Each number is 500 + 25 x the weight over its row's rms, rounded and kept within 0 to 999. Layers, rows and columns count from 0. Numbers have three digits each. The size before them is the row's rms in percent of the matrix's.

# o: layer 4 attention output (transposed), 384x384, rms 0.138, rows 383, columns 320-383
# up: layer 4 MLP up, 1536x384, rms 0.176, rows 0-99, columns 320-383
# down: layer 4 MLP down (transposed), 1536x384, rms 0.173, rows 0-98, columns 320-383
o383 097:512549529551474490526518517546547466494486542525497493472516514486490476485470490504520497524505471531517500481472536484483486530532505511535549544518506492551543514491543494510500543487535490
up0 092:462542505533494507542500525512541458508476511450471539511524483452469498531524492496508522520484488537562524494506510489513460462503476592486456517508513516523549474458516538525527488484490510
down0 108:509528470519536485498509489476474507481513482483502517507481513520519492505407517496460505504533487517457475498497502509523450517511506483509488464507436542531503547483480508436498485476514503
up1 089:531515514518548500500514470528471528556531486513527488479502505448513506491484505507473488488488543531554526525514549479461517462522470520512534499502479472509490524531535528476498474515532550
down1 095:499461489509508506448496533491484524483503529547496503493487541476485532442509486483513500498476450544476510450547511538492497504513495473496527527516480503440495484472486495512499485447500484
up2 110:513489500470493498466465505501499527464467522493483487480485530559504472519485516496472482477467514535504536507538449531511458539528528506479466500510487516504518487504512514488523517489532470
down2 120:500477507524532500500494478454462483536511513474504507485545485478511506529500478526516461503468579488497523454509513487479517489514490477517512539518469486496462509535504506481523511491491530
up3 099:509470494491477476517491516513516480486533528539483517515543463465495505486526514534486510480469493457470530512480520505497526486504439500487492502475504542483491512499518503494482493536489498
down3 096:497525508525513487479494481505531521575492493487441566472484518472515480501447489512522469484514516521499498504495503474503507520485504513509519525486519505491512480492491503495514530475497473
up4 097:500505477500463426496486516505491524466495485426502467456505461510506524490496513513520556464484504503482549497506533553526499461473449542512512494501542529479487479506510522471519496506513457
down4 100:503519526477495514451500515504472500508479513552510523508492501483447519515314518495471472480505511466525505485505536507524499543513506453469523489485518474455475489472507490502487498498506502
up5 111:504490544508476520492498519501518483518501503470510475517499490491569469480531517514483505497556502485504477490530478513549497497489524511521526526542517483521500505515494521465498498506518444
down5 110:476524535491487498529484496506503534467475494517523543478508499467485499547572453480500478508483465484496504486499504491477498518504484489479516489506546478531447519543514509491505512511473497
up6 089:495547502457531489526500536511506512460462496489478515511494473449509471462520507497497535475470487516503504529500524458546522511494512508540458477527464532475505493509508497480512508507502501
down6 087:529484500515528534487478479520531516531463516501531462484528492515513466471497498530505477505460483529511519514544497513503435526518511479539499471542469477465535483461475500498492498507516536
up7 111:488514487504516466511474505489451514505491494449481445443468477493479502499455515505522467499521519498449541538465498492570491454474506534466535535497460488497474503522526491490506514505532503
down7 106:530514463430511501479503470474514452480492512527524492486501498489526489474559512491481541472509533480506527531541488488511484499426463549481554476518490516495489471450485426464475497479487548
up8 087:504488538531504524488512495472481515522503469491463492518485512486480484510509505515463481498571500473520472504485499440508498533541481475538495520508483449533492489490480510502515493495510503
down8 089:502488510431514514495489540461513508488490500493519518524496488480515448513489471430500517544462498488469499541553496536532498513505520523479515487480523515500472503476467496455470538524472481
up9 107:418497493494545480487464483476530505488508498522533482477493518497505533517492484500486512500548522510511527487471489523509526512484573473511516550527480521498524547530480484444540537544528540
down9 109:520500525483481557535504540489551518494515504547510498424543492511477497502542459541513513480501486472491544485494478525466469485544472531532503531487489520477520487514459456482510477513510509
up10 098:493539488491489431497479501476475496489516489484460523471493503520514499519523518491535536488491495468496502499529497515479478431503463535503540505508485522504497488488515514480508525482505490
down10 099:483466467532498459461490528528515515523444514484481508455508484477479523483459503479486445496537493476505505481513472470511493505551503481453525473466492467492496493490490515512511479521477495
up11 074:452490489484532481444484492502521519531503544553500436491495457522558479487537470530483475460520477497516464509530504505518514490477477508527513487491517473493500399480498490497502503486448502
down11 077:487459502475465535484499517554492487480540476526492521502446504486523517488554509488501469521481511535487488495482497486447516498478510497505508518453498520474496526526522506497495499493483504
up12 104:473462469459516561475493504470479504496485512461496438548484511525517536539472497483500498498515534503469481515466487491513505519511476482504479494490513535551525476459527458516506495505488486
down12 108:511515494459492487484488523497481508496518506497502542477505503480503494463553486507486474521538478530464512494503497557489535452501503459465494470548489492490518445486532537471503540487522497
up13 098:534492488480500533483455539490481494477532491480478445467517506451496476468481520522531458505548483498520496511553480498492489500567456508502520479506440541514516512518526512490502470463527482
down13 098:461480537496499552469465547529496537502479532475503482496531508520451499498452458463549515453497463443502505486470481517506508529488436504501509499500488508464474465490444482523516498483518526
up14 089:482506506496496484506476501461525499480514526530482528524533474513483557494486464569512462475512500508499438475505479515491518446496509522496500498528470482488536478479482522480483483490518503
down14 089:497504545484485497468487462520518489559524502518490543428476504552539483490476504477520500530555542551564472452516455518489505500495499480527525532465497469481491479485478471510488538519475518
up15 085:506505532475524500504490495558512486484459482502527481514519511464467520495509444512456519499471471494508504515494535482498490506512497538495507515476523480510487511474496486528490514502548479
down15 098:523487516486506487513492502455524442511519544492517489464502496508470555522353522446515494514496521469486480489490483491488501525467467472513507508529503519506507523524531500446521455480509490
up16 097:502532570519469546494474533521459521442507458524540516504529466485539531518526510487480485520551537488467456476487520504456480476501494504479498491527521503484512487491517466509508480494474480
down16 105:426511487490519509553516501489500499473503498445487507530492520529507447465527459525484491516472472531471507519434485532487533553455471492513539556547503471476491505561476511543470502490522488
up17 100:508505525552481541534499462524523523551494489529461514486517509471488495542515510472505479499493533461468495521526482510437457454499498506494501477493495460524541529484528493489494494462499491
down17 105:513497494473497548451556551453480466519503523491497478498516518530474509503475475502477484491478503509507532514499486572501494504514531476552487531495491513460517474468516515515510473505499473
up18 100:544494501513465520574463496526463489515558493522512511499503504499508502526505464551484471488514501511513489495520499498501490513509503488543477500489491479541485478479493482489524475490495445
down18 102:514509511501518500482548461457504504526437523494453476494497487520480509509496498490474518531500479534482528471545484544459497482466481488504523474501484496478462458517476524518488496450540516
up19 099:490545544479510493520518486492525475518511489494485471509507527486522491538514448515498473424522509513496526519528481508445494507518461465526489509509453462533501478516474459489503529518485499
down19 095:477496480493496514504495476491502483473496519479491501487497520466492495527511503512517519515500463503515532518496480495523564502484522459584513518496526501499497516488506518464509489516471501
up20 109:483518490489491520480564480490536522514492504516510502515502503503522523475509526531494497480479493482519504471477499527513503481522504516503469523537505522512522437495508516507522470540472514
down20 110:483500500514509502479522454513513516500498495509524486481475439480535539494535467489511484545526483500500461488504496512446474477451505459474521548501520520503543503495484449483528490510547494
up21 100:488537477531496530532512483501498524496502470484526515488459445516535501510494488504538526508514479476576505504530501465477511515482469504519487464487500460501503486514505510468492475465492467
down21 108:514522536549496492517502535484488492509509480507508479495521514485479493530460510470477494458500547515457476505487470491500464519519517529522512498493555513509476491517545521483489466508468511
up22 099:535522528452489481514510518522514519513491545528479510479502500476483460487452528499501512492505505485473495491474425480518475481469510488539506502507575487526515520512493507501526474497504503
down22 102:532511493513502463486498517506517498458473519569491492488503519485479488517575517515512492463506497469486512467525500472564491502491487478486501519496463516480496480455458511501459529513493513
up23 090:484470526506478505481521541481436485500497499485475497483469470503481481520486460464509476502518512476501492498563506514512490549476504514517504476490515479513502446439494526483553483521499503
down23 096:497471509486487495503549470533502485490505494512492496457499484462475515501518511507465440563495581514522520492540514541498503480494517481475513472523484521517505518452462468431505488484478495
up24 115:469480472486499523483527508511503475521512489494499496472494502483528511448497497513517506548471519504486487495494549501487557473513522517509513484445498495528461492427525485474519476527529462
down24 114:531476530489490531507526533494501507476508506517497464498518527489551436507488460474488516505476552540471493516479468477475487516539489486499451455437519512509479490432469511465544511468533506
up25 100:498474502458482520484463451505509469515508480487474475519524550484476589546524526543509505526477552521505523499483495497543519513485505479522487478509513514530515522486514494513515481504527500
down25 096:469485491470482492495515503541515480486473502524493518517464476461507531522502532462498479562444528562528533480538480481504460523510484492480445482530457496530531476477541505512506508533467503
up26 105:475490514522503497482500522472484530524509486481496514497511505544515512450486493533457476469490476529515510528459486458467450490510511474477525479468472503494539502502458482504514491487450514
down26 106:512517483479539497499485488472471494475507496545539525511490514512494449480529501552525488506445488497496540546493504562473504545524514479482554481506481520502497505509504523508480544549541543
up27 114:540460501480490510544491491499496507495526497553489488497459510472483512531529462515476480523509481511530459482515492482495532554500496513497488439513506453506495446507492499513501517532501466
down27 086:504492507505509474479484473487495486484481533511481505508494502538491500514231551493485491486490511508492510519471523489439459513492474478504509488512507522503485482474459505492508470462512503
up28 102:460490518479502491503501520491482506501510482493498536538477501517543529535461522483522484484493473501494463549523492552530507520504459457490488498524486552466503477458475506482522476502518471
down28 109:474494468508497530469477531513500466531487480501475508522553505441525481475520517506487471464528483469515499470484470490520507472478528480490503507464501488534443569458471523522489511503502504
up29 110:540481529501509508507478465461502470436516522542479495509497479527473507530490495495528456454504501459513484497517479546491529429481437510484508478531530522517481467509494480509534491543469496
down29 114:474530470501508499474541529443497541470526477532464505464497545490518497519534527507477529474514490475468466496481506506478485504504554490494507506490517488499501499494474521515497487499528459
up30 088:488450522526498502509512471497472522465486547524511489486521511507513509536493505533524468538510507511496489477516516552510480497477489530510550531488525463479477477476534473457497482468487460
down30 093:491485485462499487507466502485515486545503479507549484529489477508503483495519532522478499481490482488477470483489487515468480533497504492524496501546501557441519460491489473498489457520467496
up31 104:495524483508518493513472488493519519513495496487488554479549507521489494476490494462528519505499528499481496498479545489482501487545537499526492481500521470479482467505503469480510541452479540
down31 097:534532480517475483468498527491482478477474541522487514494542488490477472504405506485539477461491512488482489471495502521542457527531488479452508453496474522536479475489534516459489497451509464
up32 101:505481491472479510515482495473516504500489488503485489509517524513457482488535485540524516521482503529456491514515519481519467484519471490523518445481489509542553528482536494521526482518486509
down32 100:491480578479535513512479483470463490540485529487524502548515522459496506531508477480486521506503466521504476532501492500473453480516499510479441486539462490470508509540483516460522419492489484
up33 088:508529473479472540491503501516522512493455523497503510523516486516509490474473506491536553502501514533489511482564509508480483524500500498508494532508514501478514525497466506492506513529504466
down33 090:520484542520506500501507548474480528494477468500490532452472494501455490495491466481506491527507520540519512487522506493461493491481499492489524536461504433477534525475460521502528526482509478
up34 103:516514517502492517507496492522476544454498530513494529490535517520498525537537490506468545486519520530492502502478508527497512506512531508497508477482493562514509523489532466581509489482450503
down34 109:499480513507474518494535523507465490518483520503509502480489458524508533507527503449515499563505517503483503525501507490535499503488529506487495432500528466471514520487512526506515436502488496
up35 077:480494531485524477519527474488518531473494527497449499507469535483490442490531482486487510519499471505500502490462487462506494505556464567499483518466503469510516478504478469508457465467505520
down35 084:489465481484467505503490491529496490490534447509483447512468461539518490508496517466509465491460549477514495476514495526446502495506479483507512554514525483483494515490484496521572504442538523
up36 104:496518496498552530525532531416499543448469477493489522516526508567514501518492515512516471510490509505510492550464521480516490513460470531513548523504504501517437494505496492478484531503496499
down36 094:491493533499467450474496503502490504509509507533494450487498510502453484507319525504533492481501501497441507473502505498502475489508472467468493451525467482463519511473518523458482480505527518
up37 082:474467472465509475549566523458502486489510519461518535497494489485502486492497499483542509489542510486486503491518515505483507458509554505476481507518471523492510474522471463476499463505500489
down37 089:473509492512489516512439499526523504510518461532464499499490513466454499519468469515443494518497514472470519460483490507499503463509519452500489513505517501493474468531521518492473506514499509
up38 090:531504470487505488490506493471511518500492529519461498560470492517482508494468496485492500490505539476504488497466536485455484492520481498489562489510516576507503509482483508494490492516525504
down38 102:470484521483507462478496487482527500510472502488476547460501498462467494495454512495514509507487501519492490510501482482510524529498518466513470472528528489489456521555509512478482443488468519
up39 111:497535498473544543496516514518486560509485521539499508516527519516491536495447516474456497459489523518494507501529448482540520512476536510440485510518509460503530521461527509463483519506546500
down39 103:509500468437481473474496513498467498502492497531493507495509516468498473446529508504491515504467492489496495483531478501487521533556555464468518497499437556481497510498566515465499533466515484
up40 080:535488501530528480499501488502505513518520525526510481528516529497505480521479506465524492482502525457519480482513492506491487506479505517457527521473484447488485511518522468446479502515555496
down40 089:472501551502453514489488502459540472514491467505507477447497498468521429468547480505510502495464485473506514496499495497503514446498461479475492529477492490513487536501521495517496520528492505
up41 114:496541458482527489494545512466478518469476517527479463503472493507491487565502529517499542491522512490503490531466504507469523533553482457502461510483510457519507492468521494468514504499466470
down41 113:507486468530469482511514503479521497433483494475448470472482514530505502501525514491490492514441510489512518479474500495472506491500527513464522480491453463516507476470530518497496539475461474
up42 083:490531502533477519517467507492516543489459537502531467499483535527487509491469506524489525490509505480527541491488527454476435509531466491542492584504483509510516524482521523500512514471513549
down42 089:443516462494490510482492517536517457505489485439501483470487524483507538493703486523472522513503470502485475483473520496508513471507448522529506526453502470486490488468540471542518514502512465
up43 089:511506498462472500480499530509503470516460515504500498494488472498477467460487527489514502481497510523553502553530518479507472489506532578524508491525503496531507464483465451513485501494517487
down43 096:473495519563499531525533500501452473530495488507511511500537498517461490482520482497533460477488557498504525509544518469546478544465485487490518478504508523497527508493496521484497478469528464
up44 111:440514494463512514483526505489478483489557514541516486512451524523486497480477488475467507511531457508499506488504518452518494515524498451487498525527535536483525542510497473434507518466487524
down44 118:573492487501531484502510502514471530553512479493500543524493536457488475468555521494468513504532474473475478518519496531509512471485548434495526501508489526491451520538455484463510508477466496
up45 097:479474497501503520546497467490502503566488476489537456477572502482445489540494522489489476536519515486523500538521543485517545515529475492505488527524474480528495509492498483514494456446540463
down45 087:500519518519474523449507524510490521511506535509493492495503508511458501495330514535528514500505504507487468493509517525495439498535486504499505504542480510476519493517525486488552490479544487
up46 109:499504507500504479540533557511495502468502520489491517542480513522533511497445495481510477475480536501508503544549529483484487496485457488528513492473524476513500490504495508505488507545510502
down46 115:470497477529517478524488473509503477479474472488475535512487506488512499461461477520458491482423499483476532527485483520548508483488539503451544495485459477515503465535507496501469525500498491
up47 101:507512508482503512472479573490484531470525496530518492476484527500457574566498486525521480519545512480477525524508465501496457484474476509485544507477487528479485476483557489463455534527469514
down47 099:490439525503495503516545448486517523483492507511495506496534480522505495486494479478476439490465518505441515515475476508444526498532502494526492456508513520536488475493513502508517478525515484
up48 084:493523474537491485533434476499497507490528495530496478522498521467480567498498543518472500524531535459509458496429488503518499478464516512531531545508464467483478458489508514511501497520511504
down48 094:494507543514497512500522522530504552501485497495519499488522509528497474499472518509481546508493524520503542494532487477443493512526476522461486492494446457541513517494475478486521540512559479
up49 092:455486510474509494524510530478481490517547503486477506499498533494483524466480513519481544480474520523495519514488470467495496527484478468544484506547511535489518496491475499501510470513485509
down49 089:493497479535532471430550502519504473502501520462452509525521494506492484484512521533460519491471520492510437504500526488530493474480463508501505494475474479492517525473499493514486523528534476
up50 102:510489523550504501512490535520474533489477500485487484481527498440498515514496529490496529509485459469479497486475503468496500540491477483507503498512481438524483472557472531486494508511464507
down50 098:517506495478538531537487482523568520488546528521476490505494484522502491511478459464514495489501533492523499503491449517531507521504514481459470502519497518453518488510491488509490492476483461
up51 080:541514499485491531522475502508518507473515476469535503462537519558486509534500508474494491479505491523501517529547465543485441480509533473492478490509496488484479517487479502513476507562462496
down51 089:507500527456519482518483473511514518497438539488472507514464478446460513491472488559515539510485519512501525491497478466491506503513533519510494499500504540491485499527457481491470519483487487
up52 073:533533497530507482488489481462494494532478504522439438482470484485484495496522503474456514489449517475538521510438540485490425531506467520546517501513493507482477453515487484519475513465527472
down52 078:501478525480488539472482494460505476488529465539482523511509503493515485498536543494498478522488521503485518447534517494495570490488513490494466522460532503516502549488457481498517501511496532
up53 098:518552509523506451558488489460541482488469486498509499504525505521513496542518495504550507512458497506494486506491490499479474499507495504521492499476518480477489534502466518478519483506490477
down53 092:458497539546513533446508498519468486497472452536484462503503518505521447509589499514532473485494514569508488494465529522506484494489532497504475508489491515500531498475466498507534494477520461
up54 079:559481526515474475551504483522493517501491543452457481467531508506517549440496545496530494528472479480499494518528516483487484525491506516507514484517479520551488462485510511499511504459480487
down54 085:440499520468488514569502537483512469472500443531518488513495495518493503498523439503536474473491527481504459504477504500510535516525504545479447520527486534434476485468519518505482551448482489
up55 105:491469487492520545484506495515477479515527514507508526484487515468485492516508505491537488470477468504511475516434490530472481540528445472503529464453505460479527457513526482520540497493525489
down55 095:485531476522498469456558475504558522473491489499510514484487490476478524493425476490497513526523509493493466491515560525494472470515471482462515518502488472507488494510522470524514477515510460
up56 105:501475510523479497455522485521490468456493509487509555459521519471519524496480515522510516481469552512500524479502532497555504518492476480456490535484508551532486483485497514467505522508444508
down56 110:501511499504535504458499542506511503490526435515464469452495504483507525509553500494480482550466505474518497528477478522489472518498515506481477493473502479510508535502483496492517504521525471
up57 110:501517528491513500496482439502516505535478558521484500512480498515504499554504499575495471502522459533484523515504521500554529496511465487508483534481483509473543495488499474449447449470486490
down57 107:492463487510493504518464504510521506492470467528495468475546509486461516493529507448531488494487515486527476443523525479506499500484492512522515485485526483483473496525545528467495510515474440
up58 118:509467495512512491483506435509479506488510493517548477491527517510500524456518495486522508533498491516499520522503501516484492518471482478488476493507491530522522452495473445479493558513493495
down58 115:503481505484479489512487468451505508465546508510518465513493485438448526560561497513497525473456498485493509479521519457535480534430511489482545488508505520519519508487531482467503559452487485
up59 096:520465468526478515510507493406493516535523521493484535453511506535513527471480523506492478490515538493525498515493466547507499450497501522494484478452467510471491487485530474539540504535510507
down59 091:526513526469542533491518474512528512566516490460502512480467506500465515519494541521474506469473503492483527473494461478453514521509477438488501530492476478520487476480479485490595475499541501
up60 093:484513514534463486516528517497529480491492525498505485528493486479517478532540460465457472516519505503492452533484508480499505508521478495473515489490498497454509498499505508531516477477504477
down60 097:473487514532455492473449507441541461473493490463520515487512496479508492530491470442505462450474511503493466528473486531503515517490517490475544455536493530501470528490487510438543514506507531
up61 100:521489505486529513538476546479451472526515454527543500573481469496529528512474517490503472464534478521488505508497473524513521524454505453478516486517502534505460537520519464511482502517472515
down61 093:486468503498521512494514514504469510491481544483475533519489527522504480495539479491498502570498463478505538509437515495514427470520527498502470490509498520548483515486485560507539485452458494
up62 109:498481519526478504487481482474490521518516504498464474508497536495492481495511552445497498509529516510503512478449537477481507489472494500488461544486483530468464513513518446510483460513492523
down62 110:536469524485518487482483469479510442537503504502476463480503514455492469507454511506512513518526532541496532500526496544500478502513513492478513504500517516491455518501534508481496481521459542
up63 105:513512529473464510523522525519422549510478482538494521550506506484459478505464468522550489464521477508500496518532491497477463510470467499492484537465494503476496494491481463527455524491497500
down63 128:465533507496504490549519476513501521515471501499537506535453524497481501468489532517527485483489497504502516484485506505526489497509482483479528525465479500495451530519506443518509498433500474
up64 074:517531522498517514523502523503498476506469540520464498518463471531482479514509521503478521477491500512528455483476521468524475508501486490508452490551521464511527514513500508490542518535503530
down64 078:489504485466456533493447501512509521490531481494459524498532501516498485526566513463550477515478469520465506510507505464480473476518540519493540553478467534483476518483501496502537509485491464
up65 102:524519556492511468509513514516476516511502503495509498516507491481499516505466519517470520478470495509503560523480517506524505470524541502474488481489464537497500504500466493500471513511461498
down65 096:480482493475493506515481504534517497503500508507439497478468523460475497510512465509506494504535502468470531476515500540528496495525497478460486515494506482493508482450442470484515481515480493
up66 113:520517497510498497516483512467472491502476519525517506513544490455520445498508527499520530469498544529519502508444518519489527454531487513497491530451506533553471520487490526466503505473524484
down66 112:532514491508474489519508466470517544513534530489501479491457447482492506493526460513547463532489540529520506534536482485518466504488519521514483501483514475468526492522480482492492504563494525
up67 112:504501506514512489478463518489501493530517529514487513533533509545521573499433538485496489499482560531505515521486492491478472526488491514498541495529482538513478503478470459510515527508500568
down67 109:504446470472479475529526508537507506500470503526513513502520484514502504519446493436491502520481493499507501523504476510458497518488484469480517465481467472522477544523487522485498498498514467
up68 109:467532526471528470505532494511511537499536480518507538507531477498482468517494518517467513515482520455483457498519469501481472532521485479500518489477484465465488525497484459497512492484526549
down68 085:496509512510502518501511503520493499491497504520506508498514503482485499478139500483487474475503488493470497502508502523501475551510481506470487466519513525480474480504510502475480483455525489
up69 087:530522462490461505514480487535501502463472525495485514510480520492482500517511498531513475491581499465477536468493482515472521502492524496473519527523489485481486491496495506482488474472499493
down69 091:532490507491467495543491542505506512552495468494545511526500491502474509489556511461485457510500514505502489509515466505496511552458531474470505499481512490509469513510454511483525521479489519
up70 093:517514514476488534508502524512564561479532473512511468540511489482515497513503520536444524514450471492474483532490480464493505524482469494533521546484513483503492521469450507495531490491537516
down70 091:509526493504484515493513494485473528488509491485560514493496497468469488548439483505492511500510497475531481474515447506500480522504515463426499470527533458507530457516463546488457478493486503
up71 083:511503527495480535491556499494497491455472501504473563494482515497521487461514489501468501505469502502501465508465522534465479478546448536479502506549524486498507484510514474529500491493517500
down71 082:496471519523471493486492478471496509467523477487443488497475488524513518503535513513502502572499517499475483496473486498468531538460503491463503487482512470515498504513542466483490526498496477
up72 090:472535500528460515526487502480492519518493513496557523512484536483475520498504502479491519552480510468518509494490548532483471507497490512486483540551482496495501503491492479492498451523507537
down72 087:461488524494499532526483518485483467490513485480485449494487534518527514499514534529545453461496515524514456516516471495522493455474525520517532505478510523498505481504470510522478544513532528
up73 113:510480507513506489532515476528467522539518558515514511511534478511520512555530502503495510492490424457536457494498471517494484474438505484484524477519532498465480486504498521458526481496518450
down73 107:471524511512499501510533507511475519479483474536503459470502468491477490481582510506513497494461510460539503532500477512519476521497492470543490542509495476474505516488466491436463468517461530
up74 086:499495499520521503508466485477495482477540491437482444534488545504474511484546506505525505467509503491470524484493512545467538534478454546504458460466499471460503500512478487502530524493456514
down74 079:512505508521492506495523508499535495516431519444488515503433503518498488491426457523477477535500494513473479460479509483497471503520532491520523527508460539506495478479497503479470492480504480
up75 085:534488545506514502466514509508467494486492519489488518528520456510546513449532518468567491502498526514540481496501537494489490497541495532498485508514466509543537463487490510479507498510474503
down75 090:536491529496481501474500450498536499538481500462511547438491525515533536501492464464489511462490494481535492507496478501509503469446529515500517526475505496520480541472503517469483511526518515
up76 098:420532516475454485479531500516494476503475537490481454519501444497501439485510515521507490528500478493508513509519496448517499509509501521514536456483509514514491501472507466489517490468531478
down76 092:506474468533489467495536526509536499478518502537469507535464497468498498541553456481498487520500467495553488496486501432500484512499491430497493480490463524499492494492498519533508522510512491
up77 103:511494493492474466514505485491520453466507516508507494491472498501504508515519503460489487484526522506488482488518495483508521528478526529491536490477588503533492487489505496498477472450520507
down77 113:476507489471517512485468486510552525508489500495475448535493545477483480471539517455496461510513534518509478493550476490476478503479551497498505448498493510514517507497491510513471510493481505
up78 094:527475483497474521473475538499472490511545491505507498517485492487500516480503517541522503488526453487444496500511514490461507522484526492491489523420538453468504512499511495478505486494483539
down78 101:467507519500535511487507466528497449510511528508471442539553499520500488505508513488508521492487528503504503496503508514511512530519486513456493456525478499486492497486549510509474518491489484
up79 105:536483474536536529487520552548518496470494531491469470500517480509508439476488500492514472517489492537500513497499522535480499523491512498499561477545470497490515515489534450495459463521490482
down79 096:473482532473510497475498486535498445528498468467509522456535448492510507484566532503436468506536532507535499487488468521503511502495466491489493498452508514545501532526502506516488478510484444
up80 089:481466444509482492525518476564512463508475500486527548491483502515512496530439518538486535520500477541500513506489520438501526495491494507488517480489498519539507464497465472512458543488451501
down80 097:450488530467488494528461528515507507540504496481501497516510468484490475505567455441490451475517529495513555478537491502459499525504535478516457547519521493496426495515520484509539492488490531
up81 102:520484530471445452491497498543474513507485512519504477518500531491475486501504491483480519486467485493499513455499513474518494485531476512489488494526488516508524538495487473527508519520486535
down81 098:515488553495464482454473485512499523471478488543497494506534490485497474520490524468488473517494502483510505472520476487478493538485497501428496507478459513503451503477457482496529448531490513
up82 075:540462501490526519500534475515460471473516489487502489508489476478471502495520546469486483521482516460518497487469554496525473495497488483499534475529495477495436509479546509470517530531522494
down82 079:440482502509505493524513471494476563471493484544485475551489504507524473520473507484505486483483530527477496500491426516493489488432497485526437499486502503533480497532491531512487504494515478
up83 092:516480474489501498542539466468474525447439512485543528517488498517491511511500515508521497529495514470533478493465502477520501465464495493488489518505514463507473548502486506441521501499543523
down83 097:485495503485517549556510479505539494520507492540463491539488491537529483474560497512529518489504508521542465493501447488472473505464486472480503520459536473485485496497530527540534489512496476
up84 106:485490504472503472472486438479493499501479504502473432464511470540500522481529498460500475486480478517500533538498508498512553498477511490511483475478491449522565485481519512464488498473526509
down84 108:508482497471499498498495536508490547500466523487532438510522489513472553455478548479485467494484536476511516509473497477480483509482493472466538494516502495505496482489501487500489528520519479
up85 079:515515510538517441497453493484529496479507491508488533507492508513525491537505528456507486502473506466529468469469526529522521530514483485466510548504488480494479468541520495469469447484509517
down85 100:492507477474492446562525512491523519470515522502477492540511507471487523504561477503493501531486547521462516466519520501490492500487511510498570528485485517511467499490468493488492501484521514
up86 096:481517463526487491462475471484478507517473546516526502476512546518531522499452526486503539521494481498491547479467545504519502511543476488513522475480507495510487485531493483542485514493499485
down86 094:425495494489499536468513516513493473519492486462533490451521550483460491446603511519513516492462489502426528445506481502497515501519475549505523513478500476498513504473493513532480469498498512
up87 094:547488531508498552466507478531510531458458444511505516534482490467518479477481479517536500482525502537468508495517507470518452462489502480505481486485476505510518479536513472518492506447508518
down87 095:486550515476541469517460488523505518555510470475509499496535470551510512523541487486502514520472484501476514529506507498447496472497478471482479527517489458487512549503461488524511523511498496
up88 097:540462518524561478442461499494497516508499452549510487499513497527518525486456524467496501491482504485476483459497540450506475475502491540528509489494504503542526516441550485499498515501493505
down88 101:509523479512514474517499515503490493499463521485508522475523499492478506499498497451487504471499500527529506510495524569476491485475521477542479500536508457497478492487505505500505520474516480
up89 075:490498519490542492496511503467484478517472510530491505506517499557511495459513510491532507511498473493494504482573465503465500511474527456540501511487524477472483505480505504489531463537458480
down89 083:486500480505512534507479480528516530516502513470508483496513531511509481546529547517545531514460442505439494524512443530503496489488545478492533507457440498508473509483508488503445547512520466
up90 101:484511505490455514532490527509503493495466509475519485524485485461503511522499518470534511500512487516492484481472527488494504510484500539510457497503480466531586463471505529493488492457507539
down90 115:471510507477511540529509469463515491515519479487511498500472499496497506507569537516469464521509514508486531495487504516520435482550521479521485530483459507523516510487512484484533458483522510
up91 125:497517549506460519514504490547495500488503497493518487485522448461484491521486492538541484527543459530495501526483503437479526501495486495512513515492525533523514518460504469478511481490487485
down91 114:476496527544441484530529530491493472542519489482493505475507501468455459531574498525490491512490491476460513495477509461464520473537516483499534487508503480509483524504495484481528481526471514
up92 096:530516487483525509493462489472517494486505498540515524502490520523551535480413510483460481514504505535496485472513480480498550514461498503467543480506568504497472554496466505532503481495504488
down92 096:496525536488529467474516488528522476510515506492532543503481485518497511494471530459510507548535502461494521523470528477494493524524517486492449489506513459451494454529488517480499462430485449
up93 096:510526494484464488489505516551503498526490491514479503499526493526515493530533497528463523453507518463499479520507495456516527513531437482515546459540512492487527424494485467522495522536518495
down93 099:516466522521498534447501490489478461482513486504486557430479535504532469460415533456539506462498522519530499426462488503481521483500504469492520502488477487505522496520512522508496511513504514
up94 107:524488466463519507509494478541485479514501517573500498516484525481486511482517501485490506500459462526464506497553479439489513540537526526528511498553485511505563467489523491542463499491502495
down94 102:507483515463539504536483497482490464512475528490500464502497525487487488520582490530510508538512509509509509439489513493521516512447469515512467503466502518529507477514500464517445532471486522
up95 110:526505491529504488496523495501515537476492497500525481476472512481488499499498481517500485512507482523517495498507512494508452508502502496523484522500531506480505467475526464530467478497488518
down95 116:519503452505472504468520540520499491467481472436530490491424516514497468427473529476522529514493511488445494489523500520432450496512501511502506469502491497499510474483479499475524500476536542
up96 101:535492474497474517467524510476513464506499515536504489519466499508543518507494491524520449487515464484529478480550522474524556511526526465510493487520509493510518526484539519517466481480475526
down96 110:473494502510495513480525468485496482519484505521506539461544534501512535477546506502490474503533532498444509471485487532516600458526523508484488517484521480528483510480519492532489531511525508
up97 100:515465516450477453544499470480487483496470483492518475495499484502485444486489533506529518517511477488443481507482531456531493498509493488476519523505559501493482512506522454478522521431540517
down97 094:490480449535533530506538478511514478457496524492474470487532531512521521486523449479449490464509532510490510512534474518479542497504512509528520491489435480502525470471503532471509460497474491
up98 099:469527467529497458474488446491499522512499482470543462466488497491523477498509514472490487503495463537491477500522498483495506483480470447479509507509548519530472468532494516518485494547477521
down98 096:512501529545497463495512530516493496512468504488461515531470533495482469493482483498516467484522534457495548457501515468487521517508476490455505516471503516539476498484484531507470495503508471
up99 102:522486506487542455483436508483465520488522511500522489502482523482479503511486572514482485496482510476509415513483525501537525530526493506497498494499524489495476506503509489499472490485527474